Part of a small language model's weights.
Size: 26 layers, width 128, MLP 512 tanh GELU, vocabulary 4096.
Architecture: biases, tied embeddings.
Training: a variant of Muon for these matrices, 331M tokens, 9075 steps.
Each number is 50 + 10 x the weight over its row's rms, rounded and kept within 0 to 99. Layers, rows and columns count from 0. The size before them is the row's rms in percent of the matrix's.

# layer 18 attention query, 256x128, rms 0.199, rows 0-54, columns 0-127
100:57 48 43 48 38 50 55 46 57 59 42 55 32 57 57 49 51 53 44 36 57 64 59 47 49 45 59 59 41 53 39 73 32 69 54 37 60 50 47 68 57 44 47 68 40 48 57 53 58 59 47 49 41 42 56 53 56 67 54 48 44 46 56 49 54 52 57 61 43 47 57 29 51 42 54 46 36 46 51 45 43 40 46 66 54 33 51 40 37 67 67 40 31 63 62 58 46 36 36 56 65 60 61 51 51 54 44 31 39 30 58 58 39 40 31 44 68 73 41 60 48 57 55 37 44 39 46 35
101:50 45 41 34 60 58 54 32 42 41 48 37 57 44 47 62 62 41 52 61 42 45 57 40 45 38 26 62 51 49 41 55 57 27 59 54 60 59 46 44 39 44 52 53 57 52 49 59 50 42 47 53 65 49 59 48 45 57 28 57 51 40 62 77 57 49 50 52 34 45 48 65 51 57 61 45 48 19 60 52 62 49 56 55 51 59 45 36 55 35 49 45 52 61 50 44 60 66 46 54 61 64 68 62 46 49 48 60 62 43 43 42 37 56 51 52 39 46 74 66 69 45 46 72 45 54 40 51
103:46 54 50 37 53 63 63 44 69 61 58 37 43 56 59 53 65 63 53 45 54 51 61 47 74 65 57 68 53 47 52 54 43 42 73 59 69 44 48 64 64 52 59 42 53 39 44 43 65 42 53 49 48 77 43 61 47 56 59 53 65 55 46 45 44 56 40 52 46 52 46 48 41 46 21 57 32 35 53 42 43 56 30 34 58 50 50 62 54 33 34 49 37 44 55 40 33 58 46 49 61 66 53 31 67 58 47 42 60 49 65 48 59 55 53 52 46 55 38 49 48 51 44 46 57 57 64 47
088:38 63 55 43 46 48 39 37 66 47 49 45 61 36 61 57 45 60 68 54 54 59 68 58 57 62 58 66 41 61 55 53 64 40 59 73 31 55 47 49 53 60 42 44 67 64 50 46 44 47 39 31 49 40 69 69 49 36 46 46 52 39 36 35 56 58 47 30 58 42 59 52 46 56 42 46 49 46 53 44 27 58 51 38 54 61 49 50 50 59 54 37 67 44 26 52 50 47 61 55 51 57 41 55 52 62 56 55 63 56 37 63 44 56 53 44 44 48 38 65 34 40 35 55 50 56 59 37
094:40 58 55 22 46 47 47 43 45 50 34 62 47 53 37 64 49 46 34 50 57 51 59 58 43 41 57 45 40 30 25 53 62 47 51 36 37 61 76 46 40 45 40 58 56 56 52 50 48 30 55 52 58 39 61 50 50 51 46 52 37 33 48 49 48 62 44 43 50 56 35 45 40 47 58 54 48 68 43 65 47 54 70 54 52 62 42 44 61 47 50 41 65 72 42 38 43 44 40 54 39 43 29 58 38 55 56 41 60 55 55 42 61 50 66 37 44 43 43 59 62 46 40 39 71 47 44 52
101:50 51 50 42 50 68 46 20 63 66 60 50 45 48 47 76 72 35 66 64 53 62 50 65 49 46 42 53 48 58 44 61 50 46 37 36 71 46 43 55 60 54 63 55 55 53 48 64 49 45 57 38 51 30 47 46 57 57 46 65 43 38 56 38 46 57 43 54 57 37 60 61 40 56 49 57 36 61 61 39 50 67 41 50 55 32 54 49 57 51 51 39 56 43 45 33 49 48 32 59 39 46 48 40 39 42 71 47 54 53 70 60 64 48 58 39 62 47 61 55 61 53 65 54 53 41 48 44
098:47 49 53 64 53 51 60 38 58 40 57 63 44 64 43 68 25 56 51 61 46 62 55 41 51 40 80 54 57 55 52 55 43 58 60 52 63 35 46 24 34 69 46 64 53 61 44 48 53 32 35 51 54 46 60 39 42 53 39 43 56 43 61 57 38 47 44 40 55 48 42 55 50 52 43 54 52 60 68 54 53 58 48 60 56 44 47 54 63 37 49 48 40 58 55 49 42 47 41 67 22 55 39 67 33 49 46 56 46 59 55 56 59 39 51 48 45 55 64 53 28 57 38 35 51 49 61 58
097:46 62 43 39 41 27 51 54 65 46 48 63 51 49 57 47 36 77 57 62 48 48 65 39 59 33 59 49 74 64 47 53 52 49 38 50 36 38 39 53 35 44 56 58 41 50 42 50 44 47 61 64 49 42 58 60 50 44 49 55 49 41 48 52 56 58 62 35 53 55 42 32 62 51 37 61 31 26 37 45 54 46 47 40 69 53 49 36 59 54 39 53 27 47 49 50 56 58 54 64 56 52 52 52 48 60 52 60 62 57 48 49 38 55 50 49 49 50 60 27 58 70 46 34 31 62 61 51
095:47 47 61 51 55 79 50 53 45 45 64 37 38 41 45 39 73 38 52 71 56 44 59 44 67 56 47 42 46 54 56 45 30 66 31 52 49 52 32 53 43 34 69 34 56 46 53 68 50 43 58 42 58 55 36 51 66 54 43 47 55 44 66 52 43 44 51 46 56 43 48 40 59 43 37 43 34 39 67 36 49 41 64 46 76 58 50 41 33 42 59 47 39 45 50 51 58 65 46 49 52 53 46 44 42 59 65 48 43 42 48 50 58 31 49 53 51 38 40 46 38 47 49 42 54 59 60 63
102:57 49 48 51 58 82 46 40 53 57 49 54 38 61 47 52 61 55 33 44 63 62 66 44 36 48 48 56 57 39 43 39 57 59 46 43 55 36 35 44 21 50 53 42 45 54 41 40 58 52 60 53 44 53 17 52 60 53 61 47 32 47 52 57 67 41 57 43 47 41 57 60 56 45 43 55 55 43 42 46 51 34 38 25 58 42 57 47 59 53 58 47 44 58 54 40 30 41 68 45 55 40 66 49 64 56 57 71 35 53 47 52 49 48 48 50 53 38 52 48 58 69 47 55 45 62 57 35
103:52 64 40 39 46 49 59 60 69 47 52 56 38 40 34 69 50 49 41 50 57 54 46 42 42 70 39 64 56 33 50 45 49 53 48 69 55 54 48 47 44 44 55 57 47 83 55 43 40 46 48 34 45 32 56 39 39 56 57 37 56 58 41 56 41 63 54 34 46 58 43 54 44 59 48 54 66 63 48 44 42 61 54 37 55 48 60 39 34 41 29 45 39 59 55 55 32 46 52 42 40 31 45 43 42 59 47 44 65 37 46 48 56 66 35 50 62 45 48 35 61 54 46 64 54 64 53 69
099:52 34 42 39 43 51 61 57 66 42 34 50 61 49 56 50 30 46 58 40 54 45 43 41 28 54 54 41 57 70 42 56 63 55 61 54 28 48 53 71 49 54 40 55 40 48 57 45 60 49 55 49 50 43 51 55 34 61 31 52 58 55 43 52 53 53 47 62 67 31 49 50 49 57 44 64 58 48 50 47 41 50 52 57 40 63 53 46 55 56 72 56 41 59 46 49 49 51 50 53 37 61 41 36 40 63 43 53 53 65 30 50 45 42 52 60 30 60 56 49 21 53 26 58 61 56 36 71
093:43 61 37 42 43 54 69 67 57 59 40 54 60 46 33 70 33 51 57 42 34 55 47 52 41 45 56 39 44 56 60 59 60 50 53 49 50 60 33 35 53 65 50 46 51 44 44 54 41 48 45 48 51 51 51 48 56 67 35 51 70 57 79 59 45 42 54 47 40 42 58 59 31 36 55 53 50 34 52 55 59 34 71 33 42 38 54 50 60 43 43 51 37 40 32 55 43 47 53 68 39 64 44 54 50 37 52 54 37 50 37 39 41 55 46 45 58 73 39 48 56 35 66 44 53 57 49 62
090:49 64 55 39 71 54 53 46 63 59 53 46 46 56 43 58 30 42 52 42 37 52 55 52 41 45 38 56 58 36 48 48 48 45 46 39 52 53 44 33 50 41 46 33 47 49 41 49 34 45 46 35 75 52 43 62 62 39 46 54 48 31 49 58 52 65 44 38 34 45 37 59 39 43 44 49 54 28 64 54 48 57 63 42 49 35 48 55 64 45 58 63 53 43 58 52 34 64 60 55 34 52 52 51 37 58 36 61 18 45 44 53 51 35 35 57 48 60 47 69 42 48 36 37 53 54 67 49
084:48 36 35 52 56 56 39 71 26 57 33 51 61 38 47 48 57 56 54 56 51 56 66 75 50 60 51 52 72 53 50 58 51 57 58 58 58 69 40 51 52 31 46 50 47 66 39 64 52 51 38 32 53 53 45 58 52 54 63 59 31 48 48 43 57 61 58 40 58 38 46 44 53 43 49 61 47 52 43 49 48 44 58 48 55 60 54 31 30 47 51 46 58 43 48 44 51 47 61 57 65 54 37 44 41 42 41 64 48 51 47 61 69 60 44 36 64 51 67 32 64 62 62 32 63 38 50 51
093:52 53 32 39 51 49 60 45 56 53 56 51 20 65 36 69 83 44 64 42 51 54 57 55 49 50 64 58 53 49 51 49 54 47 63 45 58 50 46 35 40 37 37 51 49 60 43 39 50 58 45 63 50 53 48 54 47 52 49 58 42 64 50 73 52 53 65 45 68 42 40 50 52 51 49 41 47 36 31 51 46 62 52 35 39 53 36 37 45 40 63 32 53 52 47 55 40 69 47 56 64 40 53 56 48 44 63 50 45 65 57 36 61 41 56 40 57 40 61 59 73 48 42 37 45 32 54 56
109:50 52 60 53 48 55 50 59 52 61 51 37 43 52 55 57 48 48 60 58 36 50 44 46 55 45 63 66 59 70 53 55 52 52 51 48 60 43 39 45 13 47 56 42 54 47 36 51 53 47 42 45 67 74 44 67 55 63 59 59 38 37 55 43 56 58 73 36 49 43 52 40 50 56 27 42 56 42 52 35 54 35 56 53 54 39 45 50 33 57 53 62 50 40 47 53 54 66 60 57 51 54 62 67 37 37 66 57 33 40 51 54 45 45 53 59 49 26 59 50 35 71 50 59 38 45 59 46
107:45 60 53 44 46 50 31 59 33 54 70 45 57 56 48 57 59 47 45 58 56 48 65 57 44 56 63 56 53 38 42 44 48 40 50 44 46 45 62 42 29 55 52 44 50 56 64 35 62 40 71 59 60 49 55 49 52 71 69 44 54 41 58 33 45 73 50 49 60 51 40 76 58 56 44 46 53 34 45 38 45 62 59 47 62 32 66 30 45 49 40 52 50 59 27 67 52 36 55 55 49 54 52 45 43 44 50 55 58 43 68 33 43 41 56 46 60 40 55 58 40 47 69 43 54 54 62 50
104:49 41 50 24 44 56 47 42 65 46 36 43 48 54 40 48 58 57 55 45 48 57 53 58 68 35 46 49 37 58 55 53 37 62 53 41 38 45 47 56 50 54 45 46 46 51 39 59 64 56 70 41 51 68 50 38 30 58 66 56 33 46 50 49 49 36 45 48 53 47 56 42 67 66 45 48 24 59 56 67 50 47 36 39 47 47 54 54 60 48 46 39 50 79 40 46 45 60 53 64 31 78 55 46 53 49 30 44 42 60 59 61 40 48 44 55 40 52 36 44 29 47 46 54 45 43 45 48
096:47 50 47 53 51 57 61 47 43 41 28 58 50 49 43 52 39 65 58 58 54 44 56 51 62 37 52 52 53 44 56 28 41 62 45 57 47 50 61 52 51 56 30 60 49 40 44 37 48 52 49 63 56 45 49 63 49 34 46 47 39 55 68 44 62 55 43 43 44 35 62 34 76 60 40 55 65 29 46 28 33 40 48 62 58 46 59 65 42 69 41 53 52 54 61 54 52 58 48 45 58 42 51 40 50 35 73 43 45 66 51 71 51 58 44 46 68 59 42 62 59 45 49 49 42 48 50 72
102:51 64 48 53 61 59 59 40 39 53 50 50 40 52 73 54 62 42 42 46 64 45 53 64 38 59 50 45 45 35 46 50 45 37 42 31 41 50 73 51 63 59 48 39 55 54 64 53 61 45 58 40 39 43 59 50 57 51 47 47 47 58 39 60 43 65 50 69 41 52 62 76 32 48 54 51 44 49 50 75 23 49 58 66 45 68 57 42 44 50 54 59 47 41 49 63 51 53 51 43 61 48 54 38 66 60 31 43 43 45 44 52 49 57 44 51 35 42 43 44 62 50 53 50 60 73 56 29
089:45 40 58 55 63 63 39 68 45 57 35 38 55 57 40 44 60 27 57 41 54 44 69 47 56 51 50 44 56 48 72 52 55 49 62 52 59 40 34 51 79 54 60 41 43 60 52 57 43 44 57 51 46 53 50 47 68 54 39 39 63 57 45 39 45 50 51 75 59 67 44 70 73 42 45 52 31 66 57 57 48 54 49 41 38 58 33 47 55 52 34 34 50 58 36 51 55 53 55 54 48 44 28 43 60 62 54 57 54 48 49 45 53 57 53 48 43 50 49 52 50 52 66 35 43 65 33 55
093:50 76 45 46 51 47 47 55 25 48 50 57 46 47 44 48 54 43 34 51 59 68 47 56 45 54 54 50 50 57 23 41 48 54 55 58 63 79 50 40 50 59 55 44 51 62 70 71 59 40 51 58 57 54 45 53 56 51 53 69 56 59 75 37 53 59 45 61 39 57 68 57 46 54 53 61 42 42 61 37 52 56 53 69 56 54 41 61 48 42 49 50 38 42 51 54 33 63 60 57 60 46 54 73 46 55 45 58 56 43 59 36 55 51 40 48 46 45 44 64 51 41 76 36 42 49 53 41
109:43 61 46 39 43 40 66 31 42 60 65 49 63 61 59 56 54 55 53 62 42 37 42 55 67 46 46 61 55 43 45 50 58 51 61 55 47 55 40 47 51 51 40 48 57 48 29 45 49 44 62 52 46 34 58 68 39 60 41 69 47 46 38 43 59 35 44 58 46 47 54 43 50 58 52 23 37 63 49 39 66 67 53 70 44 49 53 39 62 35 41 39 46 48 70 49 36 45 52 58 46 43 54 55 40 64 45 61 80 56 54 50 36 49 29 42 55 42 44 43 49 60 32 55 47 44 56 40
101:46 42 53 43 43 50 52 47 64 43 48 75 53 50 51 54 52 43 51 54 50 66 65 48 40 29 48 63 57 48 51 60 35 43 57 39 59 36 36 51 62 44 46 58 57 39 60 40 65 48 40 56 34 43 57 42 42 43 54 48 43 47 34 52 31 60 50 46 26 55 51 45 59 46 55 51 35 46 37 61 64 52 46 43 51 60 39 49 41 37 52 51 42 26 57 55 62 58 49 53 47 64 46 44 28 47 55 69 63 34 53 40 27 44 47 47 73 54 72 35 41 43 45 52 49 63 46 34
102:33 58 44 53 51 53 33 54 46 37 62 61 55 57 58 48 51 50 56 53 45 45 43 49 51 57 40 50 59 31 46 23 61 46 43 60 63 55 56 36 63 43 55 55 60 62 44 43 51 29 68 61 46 39 44 49 45 61 52 70 31 52 48 75 51 40 44 58 36 56 72 34 56 51 50 50 48 48 29 58 47 50 50 41 31 61 45 45 55 59 43 72 38 45 55 37 50 81 59 52 52 50 39 50 54 67 57 45 35 58 44 43 61 55 54 52 72 53 51 44 46 50 53 51 59 46 53 43
101:45 47 46 66 49 58 53 61 52 31 17 61 52 63 60 65 51 64 52 49 42 45 45 61 44 60 59 57 62 58 39 55 61 59 42 71 38 57 59 67 64 61 68 64 67 38 50 50 61 50 51 58 55 50 49 58 53 56 35 49 48 32 57 51 69 67 36 49 61 55 52 50 41 49 46 68 51 44 51 50 53 53 48 38 50 40 34 41 34 45 55 61 49 57 68 45 41 44 61 38 44 37 47 56 60 43 48 39 60 47 29 42 43 54 39 56 43 71 58 38 45 41 53 53 39 39 57 54
095:42 38 55 61 49 40 52 53 53 53 44 41 50 64 53 68 59 62 40 59 40 47 50 58 66 38 44 48 50 41 50 45 50 47 42 60 48 50 32 45 46 66 62 47 70 43 51 51 87 44 59 45 52 43 40 39 50 56 51 45 53 47 38 44 53 41 45 44 35 33 57 27 43 66 43 67 54 61 51 40 44 32 61 31 38 41 51 45 53 33 71 50 32 38 52 61 44 52 74 47 54 41 53 52 44 38 53 49 47 30 60 46 42 63 30 48 39 41 50 50 52 44 42 61 51 44 55 56
093:62 49 47 45 41 63 53 51 48 76 36 41 51 59 42 54 43 47 59 60 38 60 60 60 35 49 55 43 60 49 68 32 49 39 59 54 43 39 44 45 70 43 62 26 49 34 49 36 53 74 64 58 44 52 38 64 51 33 74 60 57 54 45 33 58 53 61 57 43 40 37 52 38 47 43 49 66 43 45 52 60 53 59 33 61 56 48 54 56 55 54 41 50 42 64 47 47 35 62 42 28 39 52 52 52 41 58 62 47 55 63 37 66 53 44 57 50 49 52 56 61 52 65 56 36 42 48 42
094:52 46 62 28 47 46 69 50 53 59 64 57 37 46 49 48 57 51 48 56 65 38 52 42 50 68 64 52 60 44 44 44 46 41 27 50 52 36 38 43 29 58 73 39 55 45 46 60 41 41 47 39 64 54 44 50 44 70 47 41 54 56 64 41 52 50 55 43 41 39 64 53 37 47 50 57 53 38 68 42 66 40 62 41 56 53 57 33 49 41 52 57 55 79 54 40 35 53 53 61 54 39 49 39 60 47 57 45 34 43 39 34 46 48 38 43 61 38 43 69 53 50 37 49 61 42 39 46
099:27 48 71 53 54 50 57 54 61 51 41 55 49 40 45 55 41 51 35 44 48 55 25 37 55 68 33 34 53 44 24 42 48 32 38 45 57 52 61 46 63 36 73 64 43 53 43 62 60 55 45 30 41 59 54 37 42 47 34 51 53 47 49 49 50 42 26 40 54 48 42 65 66 54 59 55 54 49 52 38 43 41 41 57 49 56 44 62 44 64 65 50 52 54 33 58 56 52 61 54 54 46 49 46 57 35 37 49 54 45 46 41 45 37 51 47 43 44 47 48 60 57 60 65 69 55 67 63
097:49 40 35 65 40 53 60 50 42 61 48 43 55 58 60 49 39 60 47 46 63 58 50 42 41 49 51 53 69 42 51 41 47 46 55 41 39 63 65 63 45 32 30 51 57 57 28 57 53 50 60 70 36 39 51 46 54 56 45 58 53 46 42 27 48 49 42 46 59 53 36 54 39 47 39 54 73 67 52 49 58 50 41 56 42 42 77 55 45 64 54 59 41 48 52 31 62 40 44 60 39 62 57 36 34 71 60 45 36 46 60 53 47 43 46 47 37 43 47 44 65 47 34 57 58 57 42 37
100:58 30 59 40 46 40 54 30 67 52 36 39 45 36 53 35 64 43 45 65 49 36 52 51 54 46 56 47 53 52 75 49 57 76 56 44 50 41 36 65 75 41 60 40 39 52 54 38 63 61 54 37 43 44 46 35 60 44 51 59 43 51 48 51 47 41 51 58 48 40 58 31 50 50 57 70 45 45 66 56 61 53 63 54 53 58 52 40 50 39 69 53 73 51 51 52 49 57 60 45 63 40 40 35 61 38 44 46 37 48 40 47 43 49 37 60 37 54 47 47 40 46 68 47 56 53 43 61
095:63 49 50 42 45 57 51 39 62 43 55 58 58 50 47 65 10 59 50 53 46 43 54 32 53 61 64 56 60 58 40 61 38 60 49 49 34 51 58 43 48 47 43 55 49 68 67 42 48 64 49 69 60 75 52 44 61 31 50 49 47 68 62 46 60 52 52 50 46 61 49 53 50 48 46 43 64 35 61 41 46 61 49 48 59 42 50 45 43 52 45 43 50 67 55 56 59 43 36 43 69 61 39 46 41 37 44 52 51 48 50 49 55 68 63 54 46 40 52 66 51 75 37 51 32 42 48 59
100:66 43 51 50 28 40 58 40 60 48 51 42 50 66 48 55 61 47 29 63 50 49 60 59 45 58 67 79 54 52 48 46 37 39 57 42 43 50 44 50 42 47 70 63 49 58 54 48 50 55 40 54 59 66 50 47 36 54 46 55 25 63 68 52 53 59 46 54 54 60 50 57 43 33 48 55 61 62 63 61 51 50 37 59 41 59 56 39 47 50 56 43 59 50 63 38 43 40 53 39 32 42 61 49 50 59 76 52 65 57 45 39 58 67 60 45 60 56 56 58 28 43 38 51 42 68 40 54
090:42 67 61 40 53 34 52 50 56 40 66 39 56 45 69 54 53 35 49 51 34 31 42 54 53 52 59 40 50 65 46 54 43 43 68 56 54 49 78 42 47 37 77 73 47 49 41 49 54 47 64 57 55 56 53 52 43 33 47 43 57 44 39 59 50 50 39 57 48 54 53 59 44 53 42 46 41 40 63 52 48 44 59 41 66 60 56 53 48 68 50 48 49 37 56 68 51 46 57 39 62 50 49 50 57 31 27 34 46 58 54 51 39 50 75 47 37 48 55 43 55 60 36 44 72 56 52 48
094:55 42 39 70 45 35 47 38 48 71 62 66 50 49 54 36 45 62 61 62 63 41 32 54 53 71 47 63 55 61 51 62 56 44 44 38 52 44 51 35 41 37 52 43 67 42 63 29 60 32 58 46 48 63 37 55 46 51 58 59 45 58 57 50 37 56 55 42 49 51 70 51 43 47 57 40 43 63 57 54 52 57 37 52 51 54 63 27 45 52 38 33 61 50 56 37 50 54 50 46 62 21 49 59 58 59 65 46 52 64 41 46 64 53 44 51 60 55 46 39 51 43 55 45 45 65 60 39
099:51 63 59 40 55 49 51 49 35 67 62 47 54 65 72 56 45 59 62 45 50 52 65 55 48 43 50 46 65 56 43 39 55 39 77 58 60 50 43 38 53 53 45 59 49 44 41 28 59 55 57 30 62 44 51 59 34 49 54 48 47 41 52 36 54 40 57 55 34 57 45 47 70 54 72 59 45 49 57 38 45 51 54 39 49 59 45 38 72 32 53 65 45 38 44 52 55 41 50 55 54 43 54 42 35 49 42 41 45 34 50 60 62 48 68 39 61 42 35 36 50 43 59 38 26 54 51 64
092:41 53 25 44 42 62 48 54 35 58 54 39 50 42 42 70 30 43 45 59 49 54 44 55 56 54 39 37 41 69 25 42 60 39 52 36 51 57 47 56 46 56 42 38 50 40 38 40 62 59 66 45 46 53 46 71 48 54 60 51 56 47 52 43 60 30 57 61 51 68 55 59 51 59 52 43 54 58 56 37 57 51 28 46 60 35 45 46 65 52 58 47 53 46 50 53 35 54 40 66 56 45 47 68 30 44 31 50 68 38 61 52 43 45 51 56 42 62 48 64 46 67 55 43 54 58 67 49
107:39 60 47 46 51 45 45 60 50 54 43 40 56 45 75 55 35 48 54 59 44 31 44 57 38 35 49 46 62 47 43 57 61 42 28 35 41 46 47 64 67 56 48 68 56 27 50 49 64 40 42 44 42 67 59 45 55 52 41 46 38 40 59 59 33 56 60 55 46 55 57 52 52 59 49 46 44 46 49 52 67 43 52 67 46 45 32 58 50 49 41 43 56 51 26 51 67 47 30 51 53 62 37 45 61 59 41 57 30 47 63 63 43 46 61 57 35 51 59 56 61 62 68 56 51 48 45 68
102:67 38 54 40 55 52 55 67 38 44 66 61 41 59 70 36 61 45 50 58 53 41 46 37 44 63 53 50 49 36 49 72 66 60 68 69 31 80 71 45 55 57 50 69 51 55 64 27 53 43 51 51 47 49 59 39 47 36 28 44 50 61 60 69 48 37 42 47 58 54 47 62 53 50 60 44 64 50 49 48 45 44 55 61 37 46 54 46 40 49 49 53 41 48 54 48 47 48 52 47 67 44 60 62 43 38 54 43 68 54 62 48 40 51 58 43 46 45 59 52 51 46 49 31 41 42 54 57
089:45 34 43 25 53 69 30 68 61 47 64 56 45 51 65 54 64 44 36 34 44 59 60 50 50 41 61 41 52 44 49 46 58 45 50 32 38 36 51 39 37 70 49 30 40 60 42 53 45 52 42 50 60 52 60 43 44 40 44 44 46 57 37 54 75 58 51 59 65 40 56 48 46 45 38 73 38 56 46 51 45 39 56 38 54 45 29 48 60 45 68 45 70 55 47 45 47 55 62 52 34 43 51 47 36 38 57 49 31 41 57 41 53 44 44 58 57 37 50 55 46 45 35 49 41 48 51 42
094:56 63 40 51 63 40 34 50 51 52 46 35 48 53 54 41 47 29 73 42 54 36 66 60 32 39 46 51 60 41 48 56 61 29 55 60 53 49 56 54 51 61 42 39 58 48 63 38 42 29 44 52 62 62 46 42 54 69 37 45 58 47 64 37 49 44 50 62 52 54 28 40 55 41 54 57 58 45 47 59 50 64 42 62 37 57 56 40 49 51 36 46 53 61 37 49 66 59 39 57 46 57 40 45 43 54 72 30 60 46 62 34 41 47 58 54 48 30 55 48 37 48 48 55 42 43 29 56
095:60 41 58 45 45 47 45 35 60 33 51 55 64 62 38 58 50 59 61 43 38 59 57 31 54 49 45 62 68 45 45 51 45 48 71 58 46 62 56 57 53 45 57 44 39 64 50 56 35 50 48 51 43 49 62 46 62 64 50 51 53 39 51 41 70 51 68 53 47 67 38 40 33 43 33 61 49 40 48 64 42 54 49 49 47 43 63 56 56 42 55 48 28 50 62 57 50 44 69 73 32 43 40 53 61 49 56 40 47 49 53 54 72 61 62 58 50 78 48 45 48 48 55 55 49 24 53 53
097:63 60 63 49 38 55 19 49 61 46 51 60 37 35 64 49 34 71 43 56 28 37 42 46 66 41 51 35 71 54 52 38 43 54 46 45 56 60 37 62 44 56 64 43 19 43 44 50 37 70 37 59 53 48 38 49 66 38 45 45 40 46 50 51 51 40 46 40 62 54 58 47 49 56 49 43 64 52 60 46 55 58 46 55 56 46 38 41 46 53 54 70 56 43 52 56 54 62 59 58 53 51 58 55 34 42 46 70 59 54 56 61 45 52 34 48 46 57 62 53 58 54 35 45 45 40 51 60
094:34 51 66 53 64 44 64 54 49 39 38 53 46 54 36 32 39 28 63 41 47 47 55 71 68 40 48 51 44 36 58 68 28 43 41 33 41 60 57 46 50 41 50 40 56 23 56 53 35 38 45 44 61 59 46 35 38 38 46 51 39 44 57 55 54 65 53 45 58 46 41 48 51 41 46 49 33 43 49 73 55 56 58 52 39 49 53 48 52 33 43 49 55 57 72 51 54 64 46 54 47 54 42 36 51 42 37 41 51 64 38 57 49 53 52 39 39 47 57 57 52 61 40 43 62 44 67 34
090:57 41 56 59 53 38 55 47 60 55 45 58 44 51 47 40 36 39 47 23 68 59 50 57 55 48 41 55 47 64 40 53 43 49 48 33 56 46 48 60 49 51 53 60 31 60 42 44 50 56 54 41 65 42 43 64 54 43 72 48 67 52 40 36 47 68 47 43 55 46 41 31 65 72 40 52 57 59 48 53 55 54 54 34 48 62 55 52 49 59 38 73 67 59 68 32 45 57 68 38 48 47 53 53 38 57 61 44 48 46 54 33 34 51 26 52 60 66 61 53 51 54 49 40 45 47 50 32
101:48 62 38 59 42 51 33 55 56 50 57 49 46 51 63 43 49 37 62 31 48 45 54 40 56 56 47 38 56 68 45 51 41 35 57 61 52 64 63 44 30 39 58 45 62 52 54 53 43 59 42 47 29 33 72 43 27 47 50 54 48 31 60 62 44 52 59 54 41 48 45 58 50 48 48 51 56 48 69 39 51 44 34 57 60 65 59 31 62 65 51 42 48 50 35 28 58 45 48 57 50 55 44 38 32 61 65 45 41 39 40 52 52 58 58 55 57 51 56 43 58 51 56 55 32 46 48 79
100:48 41 57 57 59 48 46 33 56 37 43 45 57 44 47 42 58 54 59 44 43 58 62 73 50 42 41 52 57 40 37 43 46 52 60 41 52 50 32 55 46 52 47 41 44 47 49 56 56 58 38 59 60 47 41 49 43 47 54 66 41 50 63 40 51 47 57 50 56 40 44 41 61 55 48 45 48 47 26 64 89 41 55 44 41 25 46 44 54 40 54 27 64 47 43 67 30 43 38 59 55 56 68 64 53 46 46 66 38 52 56 56 69 52 48 36 51 64 57 68 47 56 50 39 39 43 55 41
100:46 42 57 39 49 50 61 49 61 51 42 48 49 55 68 44 46 53 37 37 39 42 30 67 33 44 51 20 51 49 64 47 54 51 60 65 26 54 56 32 54 46 40 59 59 45 50 49 53 61 51 34 47 43 60 63 43 47 39 55 36 71 61 59 48 47 38 54 46 45 57 57 66 56 46 56 29 58 59 39 53 40 37 71 31 57 52 49 57 56 43 59 61 49 53 55 35 35 43 44 56 68 46 39 49 58 60 58 42 67 53 43 54 40 48 52 39 69 56 30 61 51 50 53 52 48 57 51
097:62 47 60 63 37 60 40 40 60 16 29 47 32 52 39 37 62 60 45 64 65 48 42 44 46 61 68 41 43 52 57 56 53 49 40 46 21 46 49 58 36 59 56 38 58 55 45 42 50 54 49 61 38 52 52 46 66 48 50 39 48 58 48 53 50 55 55 58 44 41 34 49 44 53 41 50 64 62 44 40 28 52 63 25 54 52 66 46 45 45 52 49 57 58 52 61 56 53 47 47 48 59 57 54 70 47 68 39 34 46 42 57 52 41 35 51 45 55 59 57 42 41 31 61 50 58 42 50
102:50 60 58 59 29 56 52 51 52 43 38 37 42 66 56 60 34 60 35 50 49 51 55 59 50 38 53 60 57 58 49 43 51 48 51 41 57 50 33 45 56 52 62 49 44 54 33 43 34 56 53 44 54 72 42 40 57 64 57 47 61 54 53 50 65 31 59 54 45 67 47 18 58 28 55 37 27 49 56 47 64 61 64 44 59 35 39 34 53 46 40 55 42 56 52 53 56 49 60 57 58 43 52 56 77 41 48 45 45 64 61 65 38 39 57 56 57 41 63 51 44 57 41 34 50 42 53 49
097:55 45 38 62 52 62 57 33 54 46 39 40 39 53 39 58 54 46 52 65 44 73 67 47 55 41 50 37 40 38 48 39 41 56 44 64 46 39 53 51 29 69 51 39 50 49 51 47 56 66 56 69 51 48 56 52 47 52 46 38 63 47 58 54 40 43 45 56 52 57 43 34 53 36 49 67 42 30 43 57 74 61 61 81 57 38 49 66 46 35 49 46 46 55 51 38 30 48 67 40 37 45 56 44 60 42 62 39 69 45 44 52 51 52 51 56 57 35 52 55 53 44 37 51 61 51 57 63
092:46 70 51 67 61 66 55 62 45 55 60 40 44 41 48 41 39 59 51 51 53 66 49 58 56 43 43 43 58 45 44 55 48 55 56 73 51 52 51 64 60 57 57 49 63 49 50 56 57 43 66 64 64 56 82 53 50 67 60 58 49 71 36 44 58 54 53 47 38 42 44 44 44 50 62 52 52 72 52 61 62 56 48 44 60 57 54 34 46 55 71 68 51 43 46 44 72 62 49 49 53 32 43 37 30 53 40 35 48 39 54 40 38 40 59 47 51 48 51 46 54 30 56 54 47 33 55 62
100:55 29 57 34 56 41 48 38 60 62 43 45 32 45 45 33 65 62 51 52 51 54 31 36 62 43 49 50 50 53 62 42 52 44 57 40 61 20 55 39 54 46 53 46 45 48 42 39 35 40 43 58 48 49 55 39 39 50 41 47 57 64 44 47 40 45 31 36 48 48 45 46 45 43 51 54 54 57 47 58 54 52 47 30 51 24 66 41 48 53 38 72 59 71 55 67 45 47 52 46 31 41 53 47 70 46 57 45 54 46 60 64 45 41 37 40 52 31 47 58 51 56 44 43 26 57 44 43